{
  "head_dim": 64,
  "intermediate_size": 448,
  "norm_eps": 1e-05,
  "bias": "none",
  "tie_word_embeddings": false,
  "init_std_qkv": 0.0395,
  "lr_mult_down": 0.7,
  "decay_shape": "linear",
  "final_lr_fraction": 0.0
}
Each number is 128 + 32 x the weight over its row's rms, rounded and kept within 0 to 255. Layers, rows and columns count from 0. Numbers have three digits each. The size before them is the row's rms in percent of the matrix's.

# down: layer 5 MLP down (transposed), 448x160, rms 0.0646, rows 236-335, columns 0-39
# gate: layer 5 MLP gate, 448x160, rms 0.105, rows 237-336, columns 0-39
# up: layer 5 MLP up, 448x160, rms 0.104, rows 237-336, columns 0-39
down236 096:158089083127145154139089111126102103140109173077197113101142204088112133176118140152156131098113134115160148083099104141
gate237 105:141123140160112103133124131102082058072094173127129196104134222157093129124153113161096148103112172089062097163174114160
up237 100:160127127147162136139130112158088144160032097107131163154169171195066159163110134135096101124098080093108142105122121129
down237 102:160120124154105119162148099189121137125132120112145163129110086127160204125117083141132136149109170097109164139135061182
gate238 102:147127101081131115167089119119143181120093134092124131075121141107119134108121077092165116079160150160163103124107166108
up238 098:148170169110125193170098087126170124120113024224078157133121154155112143103150105134132092112111110113168177163171150122
down238 099:155154117087115136126158141102197034068150069173137133144141162164094165140141087156097109123154113114098081103160141125
gate239 107:109136119103115127121140158151121131135097131118130156141155118162078122105147165119096186117155174121104156088115127094
up239 107:119070141102230148142095166122102079081145139116160128102125124136097158090126162133112109118103175106115169135084172099
down239 107:121137130120145110215160149051170087119115103117136136114098102156101172143186125172102162151125094107117181150127108129
gate240 101:130127096126119175095149114091169124097145145136100184169100142177144103149108148092131169109167102078154114132149111119
up240 102:173121122144104212078113190155128132160160145174152115169166089121200153153075145135154196130119097117143087128155103141
down240 101:110138094065092131078135126067143184101147127172126139161126093112093192133045137095159072132095121127088083143187168100
gate241 099:142127097169189206114145082139117122137139130151101125093157107097115116111147090181114165152124193158103170099189205135
up241 105:128109143149094169102135118145146148122081116154084146126128197166127166174172163089099132113088164134118130100110132142
down241 103:140112133171044138108174162119104164121092186089135139116076171140123118167130103090120101114139128110122146066112118114
gate242 103:100124109134146099093131132076149179192090143120132164059052107092145138136136151107161105137158182118125109110118139133
up242 097:053132159139105133109179125075128135124149123127112213160124131101110147112128112104129124109185173085149092128054136142
down242 101:156161103090121179153101132130114145101143135154141141154132185140111184126139141137054186157085126176109053142106152091
gate243 099:145129125200110148145180127129103129144105094125137067079142143148099183096106063074106154133134167077073104111123153108
up243 098:077129183169151154124045190141103138161157103122134129171170123133110072147161150165178195140125173150130135122107126101
down243 099:143144156129137135109135150154143115134128113164062104181097133160121183114064096118147160122189153129139138119072124108
gate244 102:093169109094108096171088066152110136130132150104084189196179092108119111086174053117077167146139103105118153085089176125
up244 106:135147150175125125141169115151113123117090068135176095063143153165164100133122128125089131104064119130117160090156039119
down244 099:077155118208113114095073101094101142148123175134152168198171129114127077116170076103130136154090112099134124163185155104
gate245 100:082093138149106099085145203153150122141153153133131078158171103083152145157121187153062111143169155144100160130108129094
up245 100:210120160092114165141199147087125142181151075175078115134130146069160069138125098077103108154161078140103129151080180125
down245 099:142112142099138163109130115099152192144105116114101094101132168172118198141168098118089082067118058136107119061103080128
gate246 099:108106104140143128114119125131124135111161133115171138118184175120072125140142127076107095161109121148147156165103137127
up246 101:064161183137136145087166110062142103078161058148126151133103090110111119134139125091111157082152060106105098043116174140
down246 098:134110102000081136142126103114122112186099042150120098164096138135074129139082086130128163165127131103096069106162123123
gate247 109:101140162150147080132089151141159151150079122122121173100100177136092139109141104155156193151109097128125073106159150103
up247 104:139147178098151128100087180172145094138070153179156113138105152111119114119162090138165121101080159175142180179115124190
down247 103:092169091127067132090129163128091141143111164164127128119143137191142102136111121116217145086130098145130139132182131114
gate248 104:131140106152062151128109097115064089121145142072141090153120160121127178192154058137147158144119108143101102142129121103
up248 098:144106193130089131118126116082121129121156126132113175070164180093114160082072107077117120123122133106071129124149092129
down248 101:104174164196120123115112057088100097127085200145168110132135103101183093133117111092085105094053084085105107124102151174
gate249 101:110089170099126131123184115064138145085094150098111138124110140174142106111123139111140157119125163101147147168090157149
up249 099:124125154110151231124133183093128100105228115074133222078127132107097083183162084188088124096094129164056146125091154147
down249 097:157148102069152117147078143166151164151129193167080111136125125162101132125088133114092148136112119103135099185120163179
gate250 093:125137111145151094144151127111125082150064101162144137057098146110117129126194168112102064127095129157125108103123115125
up250 100:130139119140185127140125130131137146143136147108182140109105187176079120139106187102165131091084118095086150101085168064
down250 098:159094130134146091161159157137152115166167149116144117175147130154048103121150169098137045186095111070071096102121116118
gate251 107:193102113138117053211120103132126128095195140125125088161127108132179117145139150183115173127115154200068168083138163096
up251 100:081121104143168156145143115116166106122106080120097074134146087168161099134142168140112116165183175134127126122121057203
down251 100:150136117208122082154084093116159157108140124139118137147171132107170158188110141173119154096163156146113107080137101128
gate252 093:060154113150084171080101145166164166146121059155118109105133158224097105140159134106110149111160133149154107134140138129
up252 099:135110142106065110170140121181152146110132103192153148122123132093088172084116136171110145134144151142139052144136096125
down252 101:190227120151092114106112181199119136127137131172066140139151068178078116098165121156110099115106135170087106095153112083
gate253 101:082150090165108171143094101104125127138157149162120130116103173120183095150095119103131095141110118101123131085154157142
up253 100:098090120119131121148077148111078105097134152167172165109048126113083072133142097064128140061125066134174097137131103105
down253 101:148110173141139109127131141067163076165108132139148126138123058136123117125161085050154191072103087069146129060128155097
gate254 099:115192137102200212085134124078181127135132124144137115060152212131163144142158142166155149165148119187119092113111180075
up254 100:168196091126108141111159181160078124116090126115161103131104131148095166205147140128127155122165109217159101111085175115
down254 100:082203088101140110129194164162126061113158103098149095109131159125149148168134073113114073142105147115159104101088146142
gate255 098:137156151168169103139136153170065171136135134122137181118154132154176146104117210111121063143099090173154205146161116184
up255 099:136074141106103177157162100098131164149040160150136079126136102175122098127156197145088143141147126085097167152098139097
down255 101:134164093034128131028149134078111068142125118116136144155189139182202038172111137137170107114142175132175115157085161081
gate256 097:091107095184152125137133184103115064079142131144108187144151137075140130137141132137077111139131151166101147111102098154
up256 099:083119093178177151128143162146109144129173103165087152184147098152055053144156087091116101099124132109142201086070118084
down256 101:126156121109126148089106096101130092109135208118182088140173134141164104094140103114112125110135109093143158113128165165
gate257 091:087116102076146155138203093108158182098150119185103115153132138121189134081091142102119130139100188176136127140125082145
up257 096:115063176127212097116058100186091119164205108210123157158162097142138160070120118095151110056105159134177120121073170110
down257 097:120111219067124133159149140118166133095118100128167126072110135120089101155104129111211174107135121158146142164176102170
gate258 096:104116120112106112108122107164150095109127175124107142163102162090113111132167160122189150094150124113114121110095188119
up258 098:149148132113107122135152122137132215093133147080060129135111196116128128107102084103137103136144164138152118155158109105
down258 098:134113163128170123193126138117144192121152072155149116141105152176251145127124144159194110144171143108110136147137105134
gate259 102:044104159041165141124087124077174125129159152087165158113125102171106147175138134134119143060128146167142146140140160136
up259 102:097149141116122180106103119109175095121137169082076179113140116154151117133140093173156123155071094160060170142134071128
down259 098:089132150206111139161157164162163129138144131156070173153157099076120148160056159136051160131111134159126176146132133103
gate260 095:154119093119116181123144127134151085165183163107155113118083155177139096106144105096124146174175127139140105154145132123
up260 093:170170166084095126151093094109149150179158064111138171097129100083183151075115134131110160104150168103180166098082077136
down260 094:125112123136102159123157147105130176139148065112164145151122121124114077120088072122148140146136146135137090131132194125
gate261 104:112139062162158156164109090116156123125155132112167088151134102168115099136131155226109086055151127115133168135075161115
up261 104:149104160070102126141139169078175137160093156081114153093114192098089142128083150077178142157106115147112115180077130120
down261 104:103123153121134137061094169094120089070150077156121077128066170101138077135121130061099128157106045136095115166128111091
gate262 104:124164182105183142134159150142137209156138151121156082079103162055174168121072131179143127106173149126160144102164140143
up262 104:167104181125161179079147137166128100097124187070053122111142161101097090181111175152168122105172122134146105106150168112
down262 108:091113120079101076154148099124099095117109183158113120186096115098173096126111133097140191135164111148148102149103122135
gate263 103:106116063139144140143134147119116097127184151120100046192107102119147141179143135107194134133145114142094109076154145089
up263 096:132122142183152064099124133107171120176112121142149131135172142121094163102085079107086163160123129164082174098108108091
down263 097:141117144103095128147085087115134093128118180170144076157094137116212152120147128107103086150141191093115162189159150094
gate264 106:116122092169118099143059099052052143155165162141111109128093099136096080143089189151098115145170124134099111155120082131
up264 101:116135122120048169096167104089122095193090112130138070139078135199139174130141133138124156123143156129156189094157153127
down264 100:138108182160130138160122087117129178137093097076139152131148120100134071163111096112122131163143118123167106095118132146
gate265 102:141148169144139110153110104115131124053068137149147106101138151074119149150113141128164138147149161121142132146079086100
up265 103:092081134175206155147141108122084096147163134151112129134066156123118151164177112164102100128097088095108104152156109145
down265 104:127173101096120147112167148114155161125107074117090162133103143121189206176079129124144130127118110079109154143135146076
gate266 093:036121112109157125159123200138100149095078120157128147154109138081171175100113096151116084138162152186128138170164108087
up266 097:137163136174093120124145107126158120166154121066122149087145095083174161127176166163158080130123162091107116160121121108
down266 102:160100135139136132191163111145112150093137137100097126065062090127122200145073159112093133185149101148162111100129156127
gate267 106:120150116165149119121097136142157087158148171095099129147079125094144145142155138126110151129096140142163114103147080127
up267 098:152091180100089156108098191117133082114115135112128156090112153113160194111106057110138121132143190128137154144135176085
down267 102:132106142071141101159147091165105124117153147144092101151091134182136146130099092069157083103149108160106059087179141109
gate268 109:124120072169068179113091225107141200047130132127151106200138143156066109127135153195105092110147142119136130104133113166
up268 107:137180132129108133172118182139160206198120110144118112127116088039106107150148113124195134173121143106160179159177144133
down268 109:120138145088191110090103140156071131139101115090146136138158134131101061164178127049115126115110135102143110093153141101
gate269 108:115114121074134136162163086099140150114113081101099113097150161099161105127149168100151118113142144125198119116097156115
up269 109:147139174133117158159138136179108104102119152144120199126128107127094109112104208149105141126148132161106133097124178138
down269 103:116128113066140158166119107213088125133171160176146153165090143102075111116124157124109174151186118113120132164125107082
gate270 105:152136131138110056219105171120184122099145112108094118090127096134080135128089130118175155140147152115168140063183122096
up270 095:131173071134176095137128125152052161133148109148092127107147165092132123114151118178202052141098069180128157131128136083
down270 098:080167141086156102152129093120156097152114165145140164143074112153103124097123087110054171161116116066075119076136151143
gate271 098:154098137131108133175113147199141105155161138116126167129065142118126128105074152098098150153063130107141089091166106132
up271 097:185069094059103176135126127164142154172112128142192163095084144133083127137169149155113165135088111097143153050129130130
down271 097:178138143114141091110117125085166079130160147135162141049106164098113123120176143128189139101075113171149122105130154158
gate272 099:054130130118107076110191114131111174141137134138117147143202134113177112138095061142180156118113152146137106130150049103
up272 101:118100092079131110216100167078158144155127118121151136178125167090172130125153127136148074141053132112162143130156097050
down272 103:124157160194132132108123119126138100082147085140106138085172138131191131178150151118171108115146085149159172116164102131
gate273 097:109114113121108137137133137141120072185167106174159140141205160177074107175101134042044177122118144115111126141125174191
up273 104:118142140178119154125191171064158110150127134111069112123122095115111202141142094121115157138102153122160127066154118153
down273 102:158120087166127099081074134192157070199075124127141136095138165135108024120108167122137175190132162103124167132143097140
gate274 092:061091137166082117214101177140211138107123097073149161177174176140131123150165135130156158118136121140142055088099126168
up274 097:138102111140188135156096090153124095145067132096117088144103140119208170159125091132123124106131092179152048145130168091
down274 095:157093162090111158106109132127158146110103155147118117102069176115141081127165124137093168095109192119094156194197144178
gate275 096:120088070168133131181119069149164157119133181137071119141030123165160090130100182089101159106150124135146046138178144134
up275 099:161095129115115077125102184127147132112144109163109129157162139129124090151144120064113116082125121143159099133107114068
down275 095:103185095082096175120082129155165163092173112117183103103126106086112115060166114166140092119151106036144174088101086140
gate276 098:103123148201115111106152127094108089087097113129163102148116098091142142075162135061160155140176129105141074105149180142
up276 098:079108164155131119112133097131166128108166163158136167136128170145114138107085100109073136073165131141138083109104161147
down276 103:108131143028136129165131162148115135140134101100165141086093136106093072140126117075150121130089163119158145163122137170
gate277 100:107145156163062081196130112186131135129139147124123113145142127124110150124107142126063071064149161125091138141185158158
up277 100:077112070105136171206177143083187132167115120118106130065178080138179119126137141137131075113097163120152123137128108136
down277 096:059105151161145157077162164131137149159171048146079120099109122096127117072152124129101167108136157118106024184151198112
gate278 097:087142129112141132158099137067154136153151184166119141092082167079099091118165187167159124099069146110085127102123113080
up278 097:104133163104068160096151128068152154122110192129120138166108075121146116100130173118122180105123113135124070115166114089
down278 100:122137164206077138146153130134109152104142113170147170145072123079090135138068094104142133189133093143121128138141130135
gate279 102:066131100097082100125113135145145132127156163136182125111089153099166079090123110110091134109131151144134161144120096124
up279 101:157110100054063138170105198112083134109136078086106150161147115139150142145165125108134086123188167113106105168127158119
down279 102:133143212021084123144099120167147058092146141100098169135100100194121129091164139157141083108139121140067025151155164157
gate280 100:095107127187153097144113144098174124070131085122121127113162190127114155110125140123137159192185161088124139145118115130
up280 096:094123107180117075114122080083156082134133081112148183138125128150179122143139089120170146143168117127173127207137154117
down280 095:152099141093101191184129088146126137086139091137149116119072104081095125198143105160123106079161137134135132145091111147
gate281 096:131200144115136150099168174084130122149143133155137145110161100103174150160102153159172140125122140106127114117110127193
up281 098:116176122135128125087164094071107138162178113127135064120092170150149088099140139129123183079156166123058126106142111135
down281 098:100117176060178113132054161148117167123085091114160180067101137126174192096129143152119098191138146135119151129068125122
gate282 099:156132096158173162109160129098162102137140123145109172175095141100114130099102197080135157130123139146109096108130110079
up282 101:168170154121113096145153195130131093134140213115068137154103121104086144119141200156111098169169156125095125085101122140
down282 102:058141089075130059199144140157077139168146119100136068100146162166043119182123124126089113188138095159125149103101073187
gate283 102:132052154192123142091104164138083119105103130115132075132136177153098194162054142133102115142144146138131065128136136154
up283 099:093100138171147097116128112152183120151068147155131084061117145092159108129189215196142159172165135126077151146240136117
down283 102:119130140126087151168148122186111110100132106113127147139179114131121097116091103162204083130084138149139158168096129116
gate284 103:070152111162120090204181084155104121091127118159179144112106195150135152126106101128089106165159197108113138133131145146
up284 101:070091132115218089090123172083183092082112122109088138132116119110087129176154160172105050154110092188194156169127132171
down284 100:165139145126187086156162082083076114128195138138130165099193050158123164107149162112157083122110094186130091167096183171
gate285 102:128095116154143107113163169137151119114143113154084157202133176115155137114166126179054114181085077135119080115135180131
up285 105:100179140097103195135102118155092092140126111104137068161131081099177135117174068103128116127127136122132161076147144120
down285 104:121095144017097189114133124091090157084111130129066094058108118147147126134104099082087059126127107159125088141139168091
gate286 099:173108156170049114175132140072153159136093102122081101156140175173109166127154158115139163069149107107133160112177138103
up286 094:063134133124115127117131089143087068112117124088065099124129154097165181111115123081109156162099122135114171140137089136
down286 097:094138117124062161167195124107100062090150086101116135114111136132160122143094133125118090133148100096099092138154057093
gate287 099:123135120140153072126102154087144170151125152161093106097097119069141188102139120113139150119139110073126106178116105149
up287 104:115136043140100148145146110127154112193128149209086073181122137169133157133155079134135091122112189132136109149135111138
down287 102:071130192144113186167125114098118102168090160099053073198125070140038177135125146199130171127127152135120086173094122139
gate288 096:111081101122127113115077105111180146143091071124117116142132052045145199159041132152067120167094171053083102145146150098
up288 095:165192114078122120122102243108101143141096110147116164147159112126110116136087205102087169166170105125111181170131109110
down288 097:178151076000154123099117221186148165116149168103163141162151100136071173130136124106136131133134114134148115056082119097
gate289 093:136140134145124144144089123066155174103115081142130118090132105143097164063090164092166102121110161154113151127105137133
up289 092:177140108119129127111059114144136176172110122156134121045210129161203137096139136088080152156090090176190135160131143115
down289 093:125081129092181137149144129150136113058178068119174165097101172090118114100121093119111122085118135118169157127194184174
gate290 100:130108095140103138087135086125118133139100177082162113069113117122108117063143181053102136104145139182107137193124070151
up290 100:070157149179090142138102093199110164134161072110111174102120133124167125173140093163176150136139118087106151109169094142
down290 099:145156164137106080191127112118169114164165055138134082120177140137104107096132126152127136209138105133120203129165107111
gate291 096:094178145132134127085125127150132102127138154144131098131163103131135058177017133165133131164164140172176079117155105124
up291 097:148137080159144169140137157118098063123124179138142138161189095097139075107072112171207180104158181067144121142165141136
down291 093:120111146108100149139069130065125115205095089162154140089138125172128063142093150164108190092124145140154112124164120097
gate292 093:123108200131079115209118127140136129094113138134130063125109180108115164080133147129061090164170138107062115139149163148
up292 098:155104119104118133150121147106098078159118129163136185070105133176176179092068092125146102108115156132137093154206151140
down292 094:122129174141127081131089056177128158126087130145104073155141132131110096160174115140133086149179067109095117122150125129
gate293 099:115149116138081119147085163158117152130102079154084081096164115103133179135125129140059135151154134086136104163155081160
up293 097:098139162131141130124150113197138115151106153066165135092134141168167085096057149122158106194117193155105153175165087155
down293 100:096109156119080162149136154101119183132123118100161125211128129117142072109118108107176122142143116107110116127084138096
gate294 106:118100152145187123158158124091114117037110138153124140153212147194133111067119080135103147102115162069082096089132255122
up294 099:106126140145187142137156133089108173164114107111082133098137128147114193144124072149160157105111123123128121158115139143
down294 101:149185054160180123071165085108122112079126143102081119202106127129151134127028105156200148106115148138196065114120150115
gate295 099:117139172154107151127125127110154134106148184097127181124119169089121155117176109184143116119195105198138185123130119127
up295 101:136065096159140085219098072154097116125100121146128126137143083163168145173128097126103147187115112099098104126130120122
down295 103:130128173049163153099102103120116119125146098176146139161105064087185107126115160126166099120156133142068060195114172172
gate296 102:094107124207121091126193134123129133169146098121078148174128144094082126128123151125151108105160123143121120076124130155
up296 098:108120190102120126155097152155129138185104097145170176115140167127080121101126127097136144084116172072092075114111150124
down296 105:137136093063112096140144057217086163155103127158109157126110161127139154130139154144124208110096122111150119084132154132
gate297 100:112100126128148087108157158115138109120150079065093123079109124127139092135124146096172146134146157075200113118173129148
up297 102:160139134128197107149129112143125114166099137146170115130092149129133158204088187132130121151126147129116091090112123163
down297 101:159113127043167113084091129092112094109175103157113166094143159049165129147120056154130137129130089105116124134123147150
gate298 103:140096085151135151058163150127170090067065156156180111111149139114122106158121124098122127119152162119137198137070144087
up298 100:142118055090107164075152121108135091103097207104156142173146101083132093141136120120130130103143121154110136108100108155
down298 096:052126154081157170100129135098144109136108118131134131133103104075116126163097152105103158101110088097093148132099106104
gate299 103:100076165164150162148139110130157146097124156121100154102131141130081086166125137117089154122120127099113169129138076099
up299 094:126141116090067091138148161182115138148137136148097131135151091202204106185135105151097099134135143148108108120118163147
down299 093:183106156124179137119085161175158097120156147165140095117153142152141059090142133122174089162154196139080048127096157095
gate300 100:089152125106143151171097138141151166168148134117128126158078092105086151111065124141104124141102204190141084108198131128
up300 104:095066134136101078079142099121129120124145158129103115177126136139158079113156126117101155130116102132113158081106131164
down300 106:130143099105097133184166092170092034134155160136135107163120124117133106117160103195130124070146145100115131145143136119
gate301 095:187075154152118168102178179126174122159142137061163161153093135094162118133099196137129154184136115117100060124070095068
up301 107:131107152129145146098146108077091168128101117110155193174123116120171125135160124166103093124092141146143102111095084113
down301 103:119158125228064147148208127134201150097117093124126131200121119132128170147154061126132102120120100126105141126140188124
gate302 093:200083067137152118123120097132082095184081167131133165062066159165173160136154131133148113117121134132146132110117181119
up302 100:169136074107150122166098113087117079158138151152178155053090175100176122128130114138144137158111179103107188153136119164
down302 098:121107139171097128119089106130098119096155117114153113115070104133160190188118202140136125159100159106115141100142186155
gate303 095:112136060184149162073115090157156062141142055151101137170125157111123123149139126109088136080186133126188093140083130117
up303 097:135126155131084120117161150121139113065096188146163177123119108095096113115134108087119135146127068120101120161156117150
down303 095:191103163153180096147080149140158081156080141121076102126230178137150151124094175090154176117115183173128154129167141086
gate304 099:119113191157122100103148072095113112137194116103113140116131101091166085152097133166123104126151150137117091152094065125
up304 103:134132113115117128141127117107111130125050141092130116110172096117106065129083147090139128101137192136088118100201160156
down304 100:120127142200132078181067124096111140106104146105125103174140124089138153127157100092101098142096107102102095152183139202
gate305 098:116128114112117074130066140172170172113170226130136231117100145168172056152136177117128108113139136097129106114183101115
up305 105:095144118188108078185144122172145105100169123123136111124092111079141109121155175172112141157119152128159207130133177101
down305 105:194106135118183118119081114156086188171159087118170148101155078166089145123156115116143157146104145087096117159127148112
gate306 105:103123101145129132113131083061101116084168184107094142131119153215143133134054131085129164098147150080118119125118094134
up306 101:133162170087143145122141112121171067151139155165108101130096091081157132139107128145102208182140123188125146113119110135
down306 099:118097118106149189142117131156050082144180133116100093115144082115126078135082132140198124201150116149112129180122117135
gate307 098:123141131127177107157185089130139147111108125124220129137160159145146098093074131104174092144123122115174077109133072089
up307 097:105112157153123085140158137102153112146142115068088128147125103140175142109189118167130115057169151084135109159139150066
down307 101:120209187128088063130135144122155073117135149122179148056075088094109109135139110130121136078145144131084201147134148121
gate308 103:122093116150145118143143072115144109139137115075097169112100124150191164108113094181112071134097140184143131056142161100
up308 100:191110113129137088097110171125117063118193135131147101094186133109159146120102118109117117133160067087133169150093096176
down308 101:188114216087134189101135148140060084133151119119181123066161133161139132127133182125090155073126142070165096176144131120
gate309 095:148175120117113044165147130142143133157161160142125142191111119093147177159073157149150100173140159088098138179130113161
up309 098:101125143187101089092146072103091144133181142116151116161131132058134072149128173165102120157162164127152141100169129149
down309 098:152169091128122112127141150105090081107136121112118127141072093120056206167167149127145095156128105057097166027124154107
gate310 099:111165119123144170102131083099160061069114125114169141133063127172137157133161120141171129152120151088113068076175109075
up310 105:147116052076116115071115147159150120128118153149091122117140185075179161175125127112084083143107099141167125095171154097
down310 103:125120181132097125131164157064158152158142116120104111136173142127168097151159127139124161129115075179166112180090131122
gate311 100:138081139107126182101142134151116130142104135125161205146103092156103129127096106067074139082097097121148110060146104151
up311 096:151143141166058141071191107119103119154097146155106172148098121131139123039147112084130155136144088123088150095138078137
down311 096:110155151177085087136148154053201115120116122166126139100145153089181165185170215125114149137105146150126110151155129122
gate312 102:134091101098151161153101141106133139130095098136178149119136196077135083154124105151101161155121143094132110129105118142
up312 094:167149096109075137130093097164144125139155128123114090085140068082166108132074129035101132125128097123091137112110134127
down312 098:143163178112096132136111118168136137089163163132113064101122135153099164110137126059145154080106125028148141092121109086
gate313 095:108119112119158117166090105103165083025107152068136110137124185169121153146124156187122111104100140100186144144155102123
up313 097:087179180136097179111123097133117151151173116138148104113109131128101134064127153154157179134175101111132164073138121156
down313 099:145104091069100143169151121108140113176121164133091177177130158135125144168094131123096082133145193118101149103086110038
gate314 100:118078140160206110153181126144121157125076077167086088045180112090167159091134110086149167113145118179148169137174131185
up314 096:101119149088159137115152106147138134125127157127109099097067150113147123088104120130113175085095115094115220140168104100
down314 100:097126144194182128085112164111146132187128092130113107150151120147169131155093120122126117111157088113127148122120135112
gate315 103:161143208120107171102138132055214144120079207131156134139109073129144149109102084163084119134158122106084126099098125115
up315 106:128150183154135162194108159175107150121139162119136080133123144136095146114172144122170182133102142103189146123062109171
down315 106:084124185146148124147143146181085086127163197093050096160115087156142106103161100099182112130112135147160113100166205144
gate316 102:134125130098116148140200144121098176103148154197144134084052120117127103182116098167105117083144153113152136145094134153
up316 104:144109125139070141125086202141121111161168109124170166072163109119105125081144137126152148133109174213143179145140156139
down316 104:154087097191109083130080135143149093124116121103145141098103130113122125153143142110108131111134157136146160121118114127
gate317 095:105112086136114126170169127108157165114150109179129190144147114111122164143092199110106161183198198128176130119087119152
up317 100:086081141081094138216098121126096123126118143181100130105162136144114128109123105097128135105111167131133111135146109111
down317 099:131128136121108168134102152097169124138109117132095163163125141099108102115211175140169126140091170100080092121153163148
gate318 101:118074126145085095134127143128124157156184141149122134069124129227129149098151138129062108168108141088113173163131099124
up318 097:115166087082178111101151180152116103091114117124130130166109150117161182146168113190132138152165142141189072150108108130
down318 096:107073117119063170146072123108188139188146114166084075164088108136065109136128135085144125116148117095164153145176140110
gate319 100:091147105134115127211128097132136117086109123147096114120109130119134118111132134126116131126110140136169065134092142184
up319 101:101146138109158098105146153161104109162167087081118105130107102155116073115122143093079155187168124056112136125060157090
down319 103:121109136105153135140091162170109154098131088094105080111181105135170187115124157118106088128126161113120140155095134209
gate320 102:077063139155143188172160200090112142124114123088130114142147130086131131139153109140107130093121148115125114091143144172
up320 103:124082131103119146123146106154156161171118188175141103117137108120109158101150154133156114121124106103128091071098115127
down320 103:108154131064082174161180171125138134176106178130170093171093092099155116144142086197179166102117117095145150086129101138
gate321 106:163127224116149108095092122091145083149123108223127108088130111082106146108137126115156138070106069120137117131196122115
up321 104:089113104144137106151106146072089170146113130108090145128157133120129060128104127156128067095068133108167150124127163149
down321 102:136119164103146162130167102111075151162126111104146134160128087078183200126183136084132171151139060162113114158106141112
gate322 096:138105128143154123080100185153192161186139160071128142111123140167179142092135113136130155090190123125135132136111129168
up322 101:150131109126107104137070167135093124089085158201096201111074112123103141132116100103102150124166100067133124095103106201
down322 105:121118108072069157094162066121138135100163090120095079172157129067110115108169136125083182102082144134137160112131181145
gate323 103:132124128107157176143140183096113192126061127096138142168110099090125116091092133119144188135126180169153096087103114174
up323 101:134123079114186176113117139168077147134064136140126078121105137102122184162159144133058150172138166155114185144099080155
down323 105:108120140171075132177093126142045167148155122183201097061121170130105132191107104103101121099146165104104144033104116099
gate324 107:124090091132107094124121140090195143090063178155087137179141179153174095088096085115082157061130080156156119087103148087
up324 099:029153146125128020152094123108139121097122141055149093114051122099103121144148165136196073166121116088130119159116118123
down324 103:093121099125115158063117086141117132130061081133138173073111130161116140105142160059134130155126125129113181133125063119
gate325 098:139135098168117175123124155054104121139100160143154138090109122121120131113078128120102112135166141138071079150088178104
up325 096:074146126122070077066119134096089135048142201054205105124162154135184132122164121159180224145163117085119169143123147127
down325 100:063097143136105144094096109103124133130173070181191119085113135172152090134067103126118070098120089097157110153055151112
gate326 096:170132094184116128144145142139119066128135129115142081124113128155095087120123180167133143153097109147141106160128120179
up326 095:157163082157118230160061107119104125142122193121114148112154126181143088144143157139169125094119113110124108145145151147
down326 098:129082129127191116139141145162210145086101121088104167128195088178167088122170202148070146091142091150177109139157123162
gate327 110:132144147218122106217088128211137139101145116146169084138151172134162136126111113131087160141100143076105182186154092092
up327 101:134148120140098102175104132111103108193144118110120125121144166172095146141078093149114144146145172093053169075179147103
down327 106:094141132140121053032139142119187111099087144123112152097118082135178164143159152085113067126133162134150140071212107131
gate328 102:092154092126112137123087191177149127128171105151168156126163074150158158108152156101130099111147079092089081124123109093
up328 101:118100163123169145176129150078158084147092107138153149092105059115174106189125109115144131068133089040104160137134065169
down328 101:138036139154100169139168096113121085111148171144157072142114177136134084105142092128102153164111128156194150168138173141
gate329 097:161070169156127109139100078106151151121112118090149135114142095159162180127130141154167120186172209076083119190119105163
up329 100:125102149095082143138107125102112102160023087070141090150109096091119086105133151168182162067093148091158117162127196166
down329 101:109177083151126108128095139121057089100150123155114102121098084147086053133175147112059133083132184095160103095157120113
gate330 099:118156117191093163175152109133072102126120167107143139143146115138130134104161125181143050119114155111168129165099094133
up330 105:148159151100136188163123159110139141153108115098100164059149132125142122109168124149121136160171101169162120115149208071
down330 099:172073163146138137119131174127110187076078156132135136103124124163115180123140161155000077067105072095121151153162107184
gate331 100:111105144103072111073147112079178098132146119122160175126157113168157106171155145118109159095165123145167102137122067123
up331 102:107100172109118096114193141212193136158191170088133163127108125135095154159161131124092100088126126136190187127136103138
down331 102:101169127105138155141119189155093093133114134083168098067149176144131166106077165164154127110094132127149090146148100144
gate332 102:115178111109198106125168137124161131124071143136151189140114127136108175124143115138158120094121113174088138117128138114
up332 103:107113122157139143179099137136048102130183164127163097097116127115162131205132117144204150084151102136100163135142131141
down332 101:152145123081156111106129103096093149125119116099127123123131124133165122103081095141100141118133119141077126090198151094
gate333 102:145137082102123167133031118163131123180158102138152133150125077160135085125073100058136091152083147120100102176133093148
up333 102:179125128179121115080111109117152098104059094106140137146105140121111137192164125101141138146158111143099157133099204155
down333 101:151146126170072173079112122163128134151133195140153172156174059172078133068072107105161124139107116128095077141133127136
gate334 103:155080140123107113173132079105105090124127106165120121082106121179170119131103109170073160123111108062134155163079089158
up334 100:107072157189109120156120098107203187103134100144095096163113145171144126167146108101101081146143083087115131086152131139
down334 094:090156188121167132121133129096091116096102136112080136096153151064109128088095131150093101085082143136137111114142189128
gate335 094:077094070154117194087143140105124149156119103175125101139120116115112144093130102064110144144102137102137114157118110116
up335 097:157111204111135145091164116117107137137120117089142173095119143107172108122138076130084159146096120156114141114127156146
down335 097:106099151060126090158128156086134143126136148185101157179129129128088078118127100162071127116102169121131117187106109102
gate336 099:105236142165109169153132128112112092109126121145067123126105125109207091193113137118160081128124118127127138150142144105
up336 093:111166086155118144120159114137131180096173131123140178093103172136191103164102051098163138095100181143123174172099128092